Each number is 128 + 24 x the weight over its row's rms, rounded and kept within 0 to 255. Layers, rows and columns count from 0. Numbers have three digits each. The size before them is the row's rms in percent of the matrix's.

# up: layer 4 MLP up, 448x224, rms 0.0704, rows 214-234, columns 0-223
# down: layer 4 MLP down (transposed), 448x224, rms 0.0567, rows 214-234, columns 0-223
# gate: layer 4 MLP gate, 448x224, rms 0.0681, rows 215-234, columns 0-223
up214 102:155102105136120142159137139162168086104131113144125143144120113130150111173167171121157177113129124100097158123094111097127132113070113120088096089131128096139126132118124136111119145101098119193114119153146086085123112149134104138067095137145109111107182099131095100106131106125139082141158139129147109129098141148139126079112129131107125103073123077088109133140099138116125147145076105137115129106162111107154119095117165139141120103112093134113102130129127144107129150131100121142161137100143130115103143124130138071138128141139160115151159088110151100137129106094064099108135132151095133112122128143100127092135114083136162139109113099120134171148121157148161108106113
down214 105:117165120126152133127110132150110102137115065133116104149137131125151129103139107121114109154168126120143130136145133152092110095147138140147117140126146116138188138123123131128116127167143099103125142097111160161162135139173103152147112099112138134109128142113195151097166160118086117118135131155150138133113116135120167093130153161170137200102067166123146146140120139143151104095136123106143076130136086124155154139135128147104146092094127134113166136144126140145138125148150166120118105094104104100138141140183155111150136077136142125073103143180111136126132107106142142152126119118136121096126117144184096114186162179146103140106179153110125148160144133120098126153115
gate215 094:102138119134145126120098108104113088198095128118123133064121127114097115139110121115127109135136131090118115154120089111094107147098143155171140095113084129151141121130134119117163135162116125165111131106127110161140138120167129140154122121131120175146109122114134099151134106129104169080194134097121127103133141103099125128153079152106129125122089127099136131105135145150132111133110109110106065116103129113075141071134033125149107102100117121142162113112112186147171167138123130125148126161096152114148123128124140155132084115119124141131113074120135117117151121156138143151113133116138137115109118137143111130115169121139178161083133146090140150164151121165127136099137
up215 097:124126123166119139114134118130106099119116136133137122090106112112088140147129142105135134145130133077133121139134109146134128112133111134170157070117130087151119105124100102135191138168125146166043126105135074129126144155158143151114119146138085122103141136077116117123106107100115120098216104129107150122151134112117103142130090157148106121141093114089142162132124148123130101135140107109102095102127143082124166142135074117127167135104163138099139143094112160113128165162133101117185128107101147105140126109152125126150089130103143132124113117114129114122178136177131174166163115121161134116125138117145109112075131101118124154104128145078141154160149144134116115141150
down215 093:125142140077142109127158128127158144114138118117130105164140146164177158128156122122143133096122138183114128108114121156155143114173104111145083144129147079135084128114119169115127063105116080124158121122143107090138095112128124084133115115138165125154137104137150094144119144127146152161138120172108133133135140123140159120071158126163118139116132150136088137136127178166124142082131137121121161131114144182150114122101138101097162099139111094136128138167149077125104169135078145144147145122145137164148152094090135124121162133115148133127113115083137131114153135093109125093124208145108132134118097070112123145124114164099128135165127076144140121101119137123105116127141
gate216 097:088105160104142181120120111095098137145110159149117104093139133108094132130130141108141082127150117129107106148126118104129123086117097130082138108128111092159132156159165157131127079136129134116135155131148145161137104168153125129165175132134087098144130101146136150145127108088169177061115148145127108089129154140101096095112111145132129138141116099114151122148120172150117102100119121153130097092128148152168105109168121128155176146150098124112132144101134145133153161092110108130099099144128130113110110129116111112150123111119104132134096216169140137102128125122111145118123107116147148154120136105144118165126098155141148148136113139055098126154129123099130107105193
up216 095:145121127119118164127138104161109100130155126137144164147120137153126129134119119119136173120095129152161143116149147109098157178126116147153117131142155185148131141115149123149104176138131132120115150155105108068142148088161128140158073126119138166087125076122084113125128116151115114157146145101140118150126134125109145084182163106146111107088114150142151080138131129131103132163159116091120133082085137157116134132096149145102142129151154125154082110117123120160113109092128145094141137147123072158095097172179107108147130115153175102169156130105135096184086118112127142112141142111135125127124122128116085129153132113099175093114150110124156132142115127110168172125125
down216 098:132123141120160139132134159100159151150151142162089126129146100127140136138136159129155116089159139129156094129133166127135129127093095132114124141143083104105168134191108131133139128141155123112151122086125086114124131084096104103139163155152129149116132092126141155099140123162107091073133143097100117071182154142186101143139126117099157094096109151150153169119131160088150142125106151144133166157131117115139109108122106130132115139133113094130121134116117140115134136172126122159169144104136130137150126144114094110177167078153128175090123160104136098117165157113136148129135111150081100107148100165125141085119099128121137121101131159180108127118113105089147122111174
gate217 100:111061130147113179163125145109147128150137144150131160117116093098115137097130114093141149139115128113120071200120139142119087114097130128066144122174150125100139133151154139143138119124106088141151153105123114165153119173152096145128110152141144142139135141101137171155153140147125100152141111125122125125130096178185119162148081115124152149112133103088171139105120105136155088095120131156138124143128132124142125099149119121134104111113106095151110154112090111111160158140085165109130123058210148080114127133135134131128138114120147115137124138143113149124111116141103140139124180095158113099119119138090110110118126084102177149149155105097131118126125134129125123120137
up217 096:140127163123114145143121096097100159137104140124133145097118151092191110133126106102126146109120089191137097159136101157141120181155088127107155124137169082100096176150099172120172102121101161114122169124146116086153121102157103116160112140148166084158145143134122112174139124098126134175138137122139089104141073141143122121123130177109143148113131129176096105129157135160142118081098168140150155089138125135143089142131156122110099138179141141138141121148094140129117102136147165120116096119109132096141137116149142129164127121134083130108146133129104127108117131096100088191127128144164121147126127115108140139134124145132125156165141116129130161093165113137122116112140
down217 101:140143139123170131147125158108153160114108126118129088098161102102121136119150097117136119101116130101115169114151181124100132102143176172115134115102107178131149146154104116100112128134186092134133100112126138167144120119091139207091105172128129151115128144161134119108122111138121114132128123126133144138189148150143213138129153109162139150143118124134173160135074129080138161107089065165128155151133121130152128120108128070127143135117127144128110107099144137099166156080116092117123110158138145151116118141155104126105136148106142115159074129178122150143144138131116148112144147130089115126112139094094126143132110129138158101108119093140111128125129155150114130103132
gate218 097:104109176147132112120158056120138080109107152093122125102137128122087120061105149102157131174157094157101136137148164099138150121117145141117091150145125147100128098167159149123122132092134121119148177132136156154128112161111166127154119129106100118132131145114156134119152114124117130098106111146168132144123096138151066115150092083134174157136090144100142118173116136130152129093127129114144143136096091136133138133183124100095135137157176135152163126116127141136181128120153119117114115118144125124125127095112123158142118130140151160144057123135136125071189134162122128147137164128139093098098120148092149134153103122119106137156102165098150148138109108134135147130124
up218 098:161150098124156136157108119122113145132100136125121072109141092104135095168174160145117125101095152122138110162147149140119147109139119105164169101135105107158142081104103117157117134114172138107116121115130121163140146153125098113148091124133172118108134102124120078094073147088123112155150144108144125137159137122098141119088116151140083190142146149142118179088157114130176163125110155119139123102136095166138132103121135127168128055057127135103128100123159113141115140128112110158147161131112115146158098114144128114140128130132115105097149149115120140183152152113143137120109140115172134162124117106133084110125161143099175122143151110165147136120142151155090118135129
down218 096:165124187089150097102149126137122110075115115145108140116079168168178112081102119168113110116139121123138127121137160110130148154160141183104097135114160122146099126176102160113133164138142101121135163108164110145128123141162125135134122143091112160197115175135094139161107112153118081130091105120122106109109141129154106142121153085154157140158105166111101144138130121159173124134108122087123149156125099068137131107147075100116137142174116133114128100116130145115096107128122143115137136147133144123144112133169101143103117138101128174116134143164118148129134164167134124106138131129137106089076108157116131121149121156098103134133134132114113145147091113107114162098117
gate219 099:096123150145133138115109119161165104155072137141107136121155146122106146126128102111109139148100087143155132129109115128112106105141097120087118139140148134098106149133145185143174107115114139156121140114119106156116144148141117112116151099114108133173135143130121114125188114140127116140156151125098116071158155148143100081156116155127158109134110119122139104138112165132073120100046153143117097134125166151146119133125128125116168112125094172151095105154145130118138127096124107166116121157170107119128088167126121123144116108144177125118128124168170170119090163152115146124122140126123153125129153165134152138117118111098186144094133126110161090142118118122142135108221
up219 106:130202105119136147105106159134169139157094120091098113151112139127111135132123112108097114130134138150116155125116130120168117120101145150171124118131136152116155133088071129108106160145123136168147101154110144124143143147166079150098156100166140128105133139131101112180106163119169075162115128126105145127166137114104116104083123125146116165084116116126137126152143145098120152175036128119127127133131135094113135103156105127122147109133145102146134140133121116159151107130113128126127126140106095146165093174110171130105128101168133127115127146112116167141105116139117116157140135158153164132150173141131114097101123109120150178062115151141109100173113118109109093100121
down219 103:118086160120135093144097088098134128092156144139180151150110120119126106130144116097163144105130150136132069090126068173166107158131183093110123101131125119149123137114089118096139174145153124112160152147152150136132170113095139156141141113135137152116115128152108115130131125128139151108152117095159164116146108113110152124149116126104096120128146105105134167089191085102155113134165112106169140135082141125123147114160134137138126147131135118108121136109128129170108132126111126141158138098144152085122131127115120096123108153109060101169185126172089096135118112086161144149114139144109126125074101106127123090100116142172125113136138082127127132127111125122117154135089
gate220 101:133110141117119152118152149093096152108101164126106118148107165138096149096122137129138056083126125121108123135132159102156150140134124146161117097159133137137059099142140148151107101118130149130108153082140117105127160147125145153115089130120122115135149129130154146105146121139165165134101184168164131136114091124127099118155102166105126116126181167138130103145098152147145127128070105155133134091121122152077117133096134120117163148071081115126147143096142126096178109136133139143085117098158165132132125121098127124139113119132115116125158138108136140089146143113126157158164175133113087147077107097082137159131141130093098154099111094132146137113152120165139163116128
up220 100:145112129103118125113141156122136176121099118110091105130124120162158131078147158170120096118120148140085092134148116147177150165112091156148123105129116132175071125161141124131151134125132127140108127079149122084130135108129116163111080102124143132135117111125151143095151119159148128150113149129132122166088129133096171169115118164139116087105145120144115144146115133126108117130113111117108140067148138195090138144128179137120142148152103110148147134111170091108148118101130170127107149054157148109156110174137155139151119153122133139163126116112133128131123124091100145137131159153098104102122085157101110127130104173118107143084097110146130123079154088128133156112152
down220 096:128122122153146135134097153162150112148144108174144153085174091126133153164123135116116185126110135114154123102084167142122124174106133136140154142148138128137139162108126099102114111087109101123138148131151121152129150135132143156142124121135077130134121113124087133166081142118157121133115060122109100091124119131135126140113144140159110125133095112127161137086121118127112125149131160118084151110135123101121107123124160186112094133104182163093148133181098145156194126152141125092116096106146077102109149102111131090123126131130147134148136156150125095132121164113146102146110145150147106111130190123185103144149101104129156142116147163123174092133091104143154125135096
gate221 095:093095136097131123107124195073130118177151180166108149155128135143106122121131132153150124112111093148132128119156126095144129150096131133128126126127107161136124153136134131128166151123130126102123189134126145137132210142159152128166161142113093182142128147109155149166162120147118139098119122134110150116099148119138120143151145160143158096141132130109108072112112130115153149134168098126063129137124146129083109119133137128113147150086124095134116148147097146134123151094118123131126131143118136161117143118108101118146138148129112072147100124169122159127097135130135149174160105137114084130127168117109125121139107159133146143083103146094141127143206142121177073142111
up221 095:120135142145120155106140144138145156106143119123198109108149101167128143132175101128109139089113140108119096131090154069110116151141118141119138114132151161110092152156157114151118105073149128167132164122144125102157150141113149197106140160129179130136083096137159143127124123121091130152159126117172120165097108154133157127178147096088116141108107149113108161128133131113090164148157172127157105132158136116136134134124162133133098132166157136124125129180118125083151138143137177124092126096154112111190130091140120138110176165152109176105118115103152119145128147108147132138155103116146123127123089099101109120115153156157109137108164152122103131130121128130103148114110
down221 094:123168094139127144134118116132082118151156157126090122165156143139130091118142159094152143120173132114154131097122118141174153134086124111121104141124131112131117152154127092108114144157130111154140149119104127150096139104127100154156090176130067136175147164148123147122135140085114130102098151118095145132158104135138132121099110137107131096143147069104153169125142145113121103119092143152130140115100128131125119077159135120088089133105098110115127163159118143132098112144117110100096135147151132093131125164132159120124137109121103097158127135134140172107114143103186120085132176144077110136146136171155106098072081104130156108159120100123099173116140117115170133122174
gate222 110:122130143123124158126126133098127132133092158160112143083127168081096156126133133111104066143159085102134105114161134094085112161128124111116107123092128093100121172148145170146154071129158138130097159145123139143159173142157126101169139128145115116160101164096161119110133112133130153148109143138123130059140109101104084076192141138140130119138131128125122122133099142154167136097109151150122112127071144129084137129160117110119128096141089106131139142136120166129121142073105128127116121113063151161150138137092122136151109110109100120131091129157172101121136127148144137098175145135124109122131160132117124121150140126115190136165136134108124176130137142134145139115143
up222 138:153164131149117151124130101137102142130105118153155154121091148106069105141164124109114082136163137147149139110150112142079164159108153104097116156124136115071131153117160130140144108171183120113152101162168171109125140123141099125151156174094108113130109124085175144084161130112110115133133115123107138102127133118109107126195152103165156105165097119126152150157134134105148132110130175165107141116104166129069154141158145100139135147156150157135140157093145123113147092113099122105129142150068129140124137131090084146128118135139118100158110128129149100097140113133118121119141140169145102151163130125129122120156131108130166096149160133118111151127104130179141096148111
down222 107:091116152143088149158158099112157116148139108134166142153056170106115160135159127151146165162149157130097137135101150112062125116101133133183108104121133138131130122130129115155189132110100138122096115184129153130151102140147116149129132095113165143113130132122151135139119168114109122093109146103145127111122144159157139137134162090174136116154126175123126130133137106133146125130109099115129095131123096120143153134138135181116146123116132141121110132120140132103106124191149085137122126138118124110123153138174137131110149150110116113152132108122096094120070145119127130172129174076091074153171126140104150112109141151147147101145117097132130183129148144119098088183152
gate223 108:154150157156145136131142102115117090136137193121094146136153146147107128119163147135165129124153137143120116120137131140073146120118155144106145155156176091144111107138102112141124076078147129108105112142144184151122102157128143141176151118154144131163102151124158159139152097155137164160092154163144127095111122085167114107127116131138152146112176159146148123129148102129143113136112123123114083100113108150093092138122125092147131159134133125169186134131123095130143122099140102121097131098155132080098051127130143142153117125115141103123088165142147106128112117134131161098156115131124125114112133140126155144103112154112147106089152103185118156134147093085164109103143
up223 110:129112182130131101117126165138147147121144097174176103134135177119088107127145116164148173142175135137092156110140141129111099128139167130123136127134128180118160131091114099089147160149050147087150117123100131102131131149132106133094165160154139174094125148147101085130127143141154119100121123124114109118107127109127116146120161117172131180144139123137125117127131163113129144105147104147145130181127106143127138097150105143149155098133107152125102104101163109147112157138136148130116145141095170149116110148113152150121123121118101088167170145107118172130143133111151108140099111093066117140153119088131130101144117149164173158124164150135147184148107134114104146127156
down223 111:128121126132132151146093104069101114134134115126121130122134103134101140121170091123073092137088120102139141109108174150125113104125117107095155139115111145093153143145137105166160108118132084126151149173124104108144108125111126127154096155122155105148080141140119133125109128138117095144117127125164136093108132133106131131134096169144102164107068128116127147117063080093092143109141120116137134136148163146128114143134152143158152165118165120124120103136110125157159118113104123147131079148135152147120153122140080138137122111090157111109074159134119070120131123114092145167167150119205157122134129100087121092063145115089161113145140125123126127129149142148152099156140
gate224 106:124119111111132140166108141117121126105119165166125079098164131091138119116108095159152117143159128147146103130162097147107103102109148109107137136157083085132164141144145130172165135132142129133099145123137116094137084111143156136102112120146097099093160100117100130108144128118132123075138142144109141118165145132175147079090098159185141169111135137102132134137140164110106123145087110074132107084154129112133112111124098098121117104147148164126121120133160116114142148101124156157088179150111142139135150160114105144139071124079136067102136115133149159113130134137137191109156149101123143085094158096147129127137138134115160133101131153105145126166124151119117107093147
up224 102:120121122120141195159090109121125105158115081141120136147148122133181131094138099148141110154164119115104154158131085120088109116099105105100083128126121080107113098134153142108165127141120092113136073165115128144098092138145110145111127124104092138102101120134103086119161114090118158146100154135140134121078107173125122133068122112107141111121164113085119164127115136097115136133101150148120138099136149079111106114177113139136121136147121134158153113130143130117087144100121124111156139121126115119115192174147128133133117109152126148122139100152081139140160106133150117152138150127146131072095138159131142159130170146082157152094126148094134093116148099132137109085164
down224 108:152108155142154091121104172144143156089094142101140124160109153146124116109151134130093139144154124106123142121152114123117125140119155134109127139139128141059147119106137105138100090146127149144083146170148114091109123193127180173107150160166145148129112150137128112104099162151167128118140105116136142126149169108108108133150130178119145139125132144138121091138146150151130097174150119100154146118122120131166139179116145120124104117139118116148130122140166095116126148148115152161136093135124114096151088163082097151130102086078119094129140148085128101122119115117055109099116126091109160146085113118115082130132080137143124157152145092159140110098158108161139144116156
gate225 111:130092119101161185199133144129083144141138151170132141113138130117152122112077161109179136134116090151125099160175141139116092099123119139077144145175153095136108139129163144143097082113123097121122131157130127129098094161126107157125135094124137104086133140118112154141131093152134205104157143121153082132154097096165140114151137144122146108137094120131129133179122159120138093108112125144126132089134110103100100117138092103148134102131085104113122134138097162121118138126123150112159112125156127146091141099127116146145129123123159099066155144141151153126151164117130143149129142099107141148127162143089108135114139163122141148070106143127153097120154089130112135117124
up225 118:129114135138127175154100154151138151120095157109151135140094070161167105136102129103108146143150123121129139110106147135130130101128161101157144124115148139126172102154140088096087137103119097146150162093085109137098115155117105176121131139114110144123137104094129105149159128138161164077169142124152097124172109097142119125133117122136123164116140097140135153099121101122140154129128102176154133148143119153172129095120103120127125132116156122103123166097098136123092154104102126091160129082130175134107119129090181148169159158141162121117142107117162179157149167137132092128116113142138148091094170145117104127120158156171099155088163138139123103148148128168125131159139
down225 110:134117127086151113127121129108146096116126147056082084149137133113108129107169126123122122121131144110112142168166110141133171110113134118097092095142152177115114114158129093161152150135154115133139120124151096112138137118050143116151128071114111150122131147164105109113134166132138117100137153134116150126105174133150113127157111133141154116090127123142101105140151189102145164096104102154155142123120111107149126157117130157139112172115131087157087121168154125074142142066089107141094145147106117127144117101146158103156147124113197145154106143128116085131117131140110140115145126149158149125112136135161134158130102127098168124133128129119119124125180092127159171100143
gate226 104:166127140138154093140080140132124115123094118123135101135097113143126121120153179136105095170147140144141078108139166111102128188157119099078162093133131135103106152162169143103178096125153128145123188128140155152176136177103191117119150150163168185144151119104120112144142122148128144155156154136150147091138137099136123096159142143152123109121124119144124151110134103116134130124118179147105121102132099175117138102144137110091141123129120111118112124177125144107131117151162164123111128104096145134113090097164106129139115147134120178139127142146138138129112120153155130086182152127123102117113166135116110115148118119157170142137111114129123175142141101111093147090093
up226 112:115148132175124102079120124120093137104141099154150113140133120131159106057138132138123134131111141127141106085154083140099146143130116115124119085098121130131113137141151114124167138155212124142123130137127119115169120075110163079125171130133139093163073136130136115124129154135137102156120137101132153114115110149156130116148147168103112125166143157113109139134119063105124120109140177163127107133108102160064109125142136140122072128138128134100187091128129135148130118140118140124130086120094133141103156145123138141153118133114117124167115122117127101103118151103144112120101138122069081113112114144146119159163094106107183106142113128127106122097115109138148142061113
down226 103:114137136110132084140130120120114149136193124141061118138107135134137140153130139153159097127137106154084162153139072117167149094102139127136128107108099106199170163100106162149128122126103108156140112162103057144121136130112150158087097135109131129116126179162104117137100124126105098075126090147137115181078143117111057111146128110102080120105106128133105116109142118095109127119131140125121150110127136128137084129118120144109156140150089086143142131096116115142161130091132157126172160149117167159097136120101106087137101150169118145108162129161156101137116147124132141136116100134125143106152139134091121136160160121141111139103137104120119117130143118138161115136141
gate227 104:142132126152161157144124120107134119099114134147120139112122115083153079088097131139157140152163132115138153125120104142126115164133139103107117128179088143121149119113108164106137144116153110117079114097083110125162105141122126110111132126155147112110157118132109129150129144135138129137166152104133133084150113141111068120097125133125132156099141144096108071106157162175145124113064092127140123122150061107161157112156093108095128083114103154132118110136126155103166107095104173163089158129102172127142148145134165135139102104101178073092138123156148106124144115102117116115120188126130120090101109148149103094156107154116169133131142138112143105124138135097103108115134
up227 110:137138129117118098114133097141126126101145085110126142111105135085153116132144113111141126147116134093140122129108106136124130156153170081129115119159104146112128092113106134118073147112139114088142110122128096113124117102108110068144104122149134142129112134171108136157132116126113096152113146143158139123149190171091134140130135110159125144162178162113137122095160119155076131125073092141101132124167124107119071130175096139173128086148095124135128102100143141126122124111155138123138177140140127118134160159096104183161143086112122120148106123167152138121095094125129139127121184120081123142115150110140125148176174161110136126124105079139165146103172136143098106125164
down227 102:147148139114160160127123140104144136103170101087151117157171100105133174118114118195131127126130125130103125109133117125149143121149135125147151112124121140115105142153151105118184097115169128115120122133120129129108147142122119118116152083098132147120116166090166119129148125080145165094095105152123118154084151103113168161115131131092134143113119134155129109102136169099152166100166164095163142126122146111103144127111123113128145103110104115051108131134081081119087130137138088156120128103101122139152134094118120110114168117134148108117127186113103163108179154133178111125154110115135108108120116073102132102170120125145133131126149138106109144152102115181132167116176
gate228 095:111080109091118162128115109083131144108124166177117082130156169120130129084124104129132117111163125147090160124154147126132085138176128123122167144132093162140164126166156116115150142142117118130120102111132136096129174131120125128108123121128136155088161088155134138157120109142121154073151146118140109141150163115148126132115117180142115128099111139130158145133134121162140128117085095099147135139095109138106140120161091118108116131118132111153151151156114142093160182123158114170116154111133166165137076093128121131120091127138131115127125151145153187114146095141146151105136124121124079097100132137153078110120112184196144113074149153101146156155151117131134135126109
up228 112:134111105108096128144108118131177155127135162129139128161104126165120105088158086146086150112144175109144158104138147119143110131194095129143124126139101125124177130140102107095152175125073120114140111114129132097121155107087107165114153118102104132089108076114131130139113127144115135103122119073139125131134146114109108134091098155168112151141125140141125161088108103128207119118150159088123090106147157138105139120129112105153154128108164116133115131108121108120171180121136080141121150151102139151145056160117168135111102135142124153134142137155123189090139114142134142139111098130126109136117113120174126135119111161178108104097147121131137119130131117113113095156102
down228 098:102155144182137116138099143161142130145132106092156173144140105146133111129146160141145147104111147148115127152137132098132146142105131117126137135117155127112079144107104156105116096126149131146127094110137167123153122145106070131123117095127115141146120194113112114176126152114158125148117106126143153115129081121108166139131123073105113105132144144143092103140098150106039152158136098163108138078135158136155139125084118131138114111176125167119164138089145133147141086125139154076128135136150166137089160164097108109104158133130095127141143114115106075146137141123141104170091102111155120108112108111113132114120159125099148111154121173101115091080109128153146155136115
gate229 093:150110110107156144116136116123129116102127117138140119148115129107142133131130119136193125116118135141139106131094115144084128138128144175133171130127110147140114144158083141131136127121171085131143139125109138112142125075151151127146159144139099082170136114132157123110148111151128148106140142110127114094107140121169096098111071152122100153115110145091099116148181104112135105165101153074128076091150136132116149111190116080128128113153148087163104132097086158119130114080123175128164117099131121154089119115147109126106081116059154145124116150142144091131184102128116141107122169112108149160101148126130107153069124146141096131107111112122099126134145141138169118129118
up229 088:131117104166170090117150120143142121112097128117183142157082156089158136152109152140118144140124129124122122114113147164135124162116092131154144116167143121114168126107123125105148137148105106138120112150088104126135132115121136136120139148123145133166116143112139126120133118119091094155137154110119116093117119150121120119158149117134126137080067109109075112140137093100168136160107112089153099090128128119136113116184118185150115111083114063103144116136132158137141131103146148083129089134146143198111152163149113131131103109120128153129145142159106121125123133121120100103129091151081165141159144093134106088134128134121117156162106145103142107082102097139210115091151
down229 093:144103126098120157145113087106105109142141140137110153125104103143126127137133044124108114154148072124109127128188096110141113111131104116091093118173133138145100116150123106133136129090112156123106093113125178149118141129111132155095108141123139139110115091105103106096121133143115138113149174135154161106148137096126132146138146154080142091149146121112153105121090131157119073107173140145127082112139132147116165139090118132136128087141141187096131146111135098136145167162129127122092144140193105081141131114083149136127159142128131125152115098147126161127131130137111131190111118126147111118096137186140158144176120149146133177131152136096165117115126107111117154134163
gate230 103:151124165107138135094138101139113142123103143159165115101165141122103148148103154080129093172123051119144140137145085115124114141097154149114124153128132146104150131147170133166143077155113113098120177109119136166094153146110115113138168140133108128160129133126121141152110098134146179122147168122111135138113127114139144121149131137131182080129146150111142095106150153134131129058148127151112116158062142106083098095106122126112129085121106149114156127121086141164132125111107118121133113164110105106126156092100131146150117099097146108101130135176188138121160119123144186147108140071103103123124150089112127131137148152108117088115111138129117129159152127137123133115125
up230 099:117146097107131132107099119133162109103093143173151136100149143138141114090119099135102151114123135114125076176169082167090138134163158116125090100092149116146126116114154151174129143129141155144117122188100084105133106125124141150168074115159145098113157123109112165153148110131128128131135135101129109110172120119112131148126155161118087164148172137074147147121151133176128098160140098103129154111174115139112141108116129111079105142144116135116106126128118089122161167155119112126143157083124112139118153145096159086121144131123145167100106109121129150144132124132131151127105145121113160108103121096113108107108093115109154184147116126147189182157149145124131148136145
down230 105:122140153137151131125099122115144115105141120124108124084142104125161099117137130137104130109106165088093182116125078136187142113113118161125111144153155098097155170121141151141145133148126112093144141079145100122106139118100112165133143096117107107150120157090132124109108127150158157137142144128107115089129106068186151143127120158127166126152103097135114129196141112132144114091144120160135112143140149161131128134135139113100131152119174105125112115131168142128105103085136112084138103106139095140129124124153145164162132124139136108137101127158148135144111098093145114114123089150107078145119102133129119177113133146096102110083100135102097202160140157159109091084158
gate231 102:063116174131130152156136166137146143170101121183143138098161099120129108093103130108133164125105115112114112169108132118142109127110139115070123149140148128129127150157121138114113065103112139145134113176108130123096113093182117171114109124107120137115132140115132151130159152110138160122112114138136118122152101120117155083101125140107176113148116131107111101140078138127136126096101108111165106123138094177162097099113108106095092096116079150109103125156142178140133139122137135117102117116127135161115153167100154122112121129107117088094141108117179123130143161113131169151120141126137146097074099134089136131094151170075150101116108115118162115169124153136145112100118
up231 106:142136128121142118139124182148137140137166176125109161120143118104106125102113112154125121112126127123125132126122153151123045119153126176153087153103094149131130139126179090167117098123158139127174094156089129128140118115174173088108144104161136146104166118099107111147120111136137120116153112119083168122131149108138114101109081151116128118104126136108155131122087128147132133147127105149125106151112088141067110137121175093086150119101115157154148110133111180132133097122155097113147117107152155133142103101144102159170115157166136134121173156152108141086143084138161112111097166112117117139100118110101093138167113109129101150081147126099126131159104134140116102134130
down231 104:118110133132149152120108153147145169154133079153143159166105076134115091163112123137114173168125126164097131142142136139143163120113084131113113136113153140163114132131124144094141138141138070108149150111173170132105118129097120176139137126109151128144139099118137118142104139120116159121095169141136125104124099091126130121107158110175108119088121137102130096127119136124141141120091115136098111180152095149135126149108123155154106099148123104103113053164109123127124129155092105103112161143104084120189107095119113122135172116097082165139134103089110077164109110134104130134131139127103105106117150102123112136097146154111092167150108100106122098154079110108120142097124
gate232 096:109116116118141113139164135101086118177163152160103110144110166145115150131084117118144108146111097147121100147142130118138101140151125151144131126135165119150058195137147132162137098095176122127108127129122126152141161116128111104125154122142134149154146158099141126098138125113151120134098117133096131151108106125151080125147103139124160068126161148146137083130176169143098133108111130131136110085071129127129138136132119115094106137117087140122155165133104145087117106119120132122133115124153161189135125121099095136118082085119109095099113175137161117078117114126147151110147153067133111143155156170102117112136146158131115155108112145125145114159154154071129161130153
up232 099:134121159114146126136132117149145096095099144088131076131161143125153128140169161127169130105164128104134142105154138135122127070131122140102135124135086147093178093133080125131118127150136083134155113110111160107136132129092123156142117171085082136105155118113132127161105146133126121186139127147135121104133112127117168147111143120085110134103082133128119132134097101139157123111131130109135150157122108131137097125135127132109127125146133122106086110142134089166109170153161097127121105152123097058093159136186131140139149188116127153105144103104113154188137136135115107120079165170187124095118127107179111123093145152110141153142119123144130150099108107154148116136096
down232 092:103131104129134156108157147083098150154123112140119173132103145103110142153112139094099135117125135113118126116147133138088097115142114120119109174122114120089115120153144139115089099152118138087103147192138129128109114122132095148146146098134159152150118128130178158127156143166153142101122144086093128165103107120113119178121134121158124079102154135132153101104149118130149175097089151120138111121144139153141105149137126114132099097136120130098128185134166142072133132118099107130132127176099162109115170135118085168164144157117153114106131114149164153146155126136129134116153166130169139166102107094098141165087120121077145137091160139133109125152123082074088107137127
gate233 097:069093125082123158107136142105143105160135131172114101140158150176144135099107115112155115153166133146119095169155125106127145129075119167157134135122157123131087189103122119152176102189170096159142140148171140115134142123138122087139154118098143165141121132118114122115132093119125165104091117134150143154117087110100104149123107110102159122142118135099115070122159161133114119135132101149139125093127166142105130131103111108125136173081124132146140132092087154107121155118116131095092152105142105126153141159099124104147169150086098067081125152092149116118127126120118138154122149094139117140141124124114153141147132132083095133075128125119133137124156150120108131106124
up233 089:090136139121152108091135158172175130125095089163131153133145121132166112114106129111158142125154133128115120123142166091113151169078121107087098135098121138161155139118151158161129125141155118167078125115095125149130095157185128135141129116100126146124149137147072126124071143140112128125114109176116108112129088165135104101150100128082128111115124148135125102171098149132130094112124113102121163110125149130118141141131137137143098113138165137158149147111159126162106137137126108111126128101149115155111101179098113088079140134131128126170097183131115113116122115141071110117136163105122161124157157148163102123114093111127144135158123106103137121091105107111106092113204
down233 095:160128131109093147127152091110134114163115145065121163141108142078129164103129103162104066147111110164121140129147110156145102125118125070145157142134117130167091105168117124149164104112153132117125099128121152118156116160156136144096133114131096096127126136138192148115169103160138156128118137121078149086133145127143138118148139158166148147135119160134164170115158134141123110123142151140110154172143118088112078126120158141109163105127116120140113108148093099100131142122129103112159084137138172089178123126135121116134142145091167117096133146139114145169142091147125179112155082134157095111097110119140163104118140146105140127125093145136117136126132189133109134139103
gate234 101:158117142142143139136142119104116117130137151134119129123138131114105147082097160140128155122127132085133144151112162123116117127143145126144097117164118146078150088131101142124173119140106115138115117136110116130163157124158111133091090120119173191121125095129131155174163102129137119151172114119147114129151075110153113130094120120145105120106140109091153127145111135143128166043054109133170109119123098116108132119134129102125130126111150161137161174120121158113137128110135109189046147139094159123132098118088125137135116128148104106133112134144154118144126124131155101121103153149173122088134149148101103110122185149119147133121108205120148128117149141122164140108162
up234 106:147101156083117117138106137077099115140116110112142155088138141118123113114090120143135130133082130110142169138143135175127102169161100152124129125160129157115124113133094150141185142130097124145131136135076097136136089102144145118122094094141149152136116151146144162127124152116124151141136149108141120156139137159148169132109099115129151131151154113168153137127121139152151177085094082142159123134121177112088116119143117084147103104106110165121144149118165147143112116147130129167111091165104132106139145136102138120146170164173145143100145106127150138109135132099123114151124169134143103129150121090086170166132116134158156153178097204168103134094148139134117116137176
down234 101:117135152122077122120123136144145163114135134166108097163049073136147141137103121115141143136180099119135129111098125096122140139122121101149153136096103133084115160168162105126106105157123120098131142130115159087107105084135087127132141087100145128095126112131110117115091144107140134105115096187051134149121114108157105129095083101108132138160156170125097104116108132130130097160107133106125115104143132139137129119117146151134159093099167076146089136158079117147152102145114141082177125141118098124136139101131127117139086106110130174125119131120106111092126133160125140119105139115098126138151156126107165132126104102098102121155143088124146128135086140087152140141123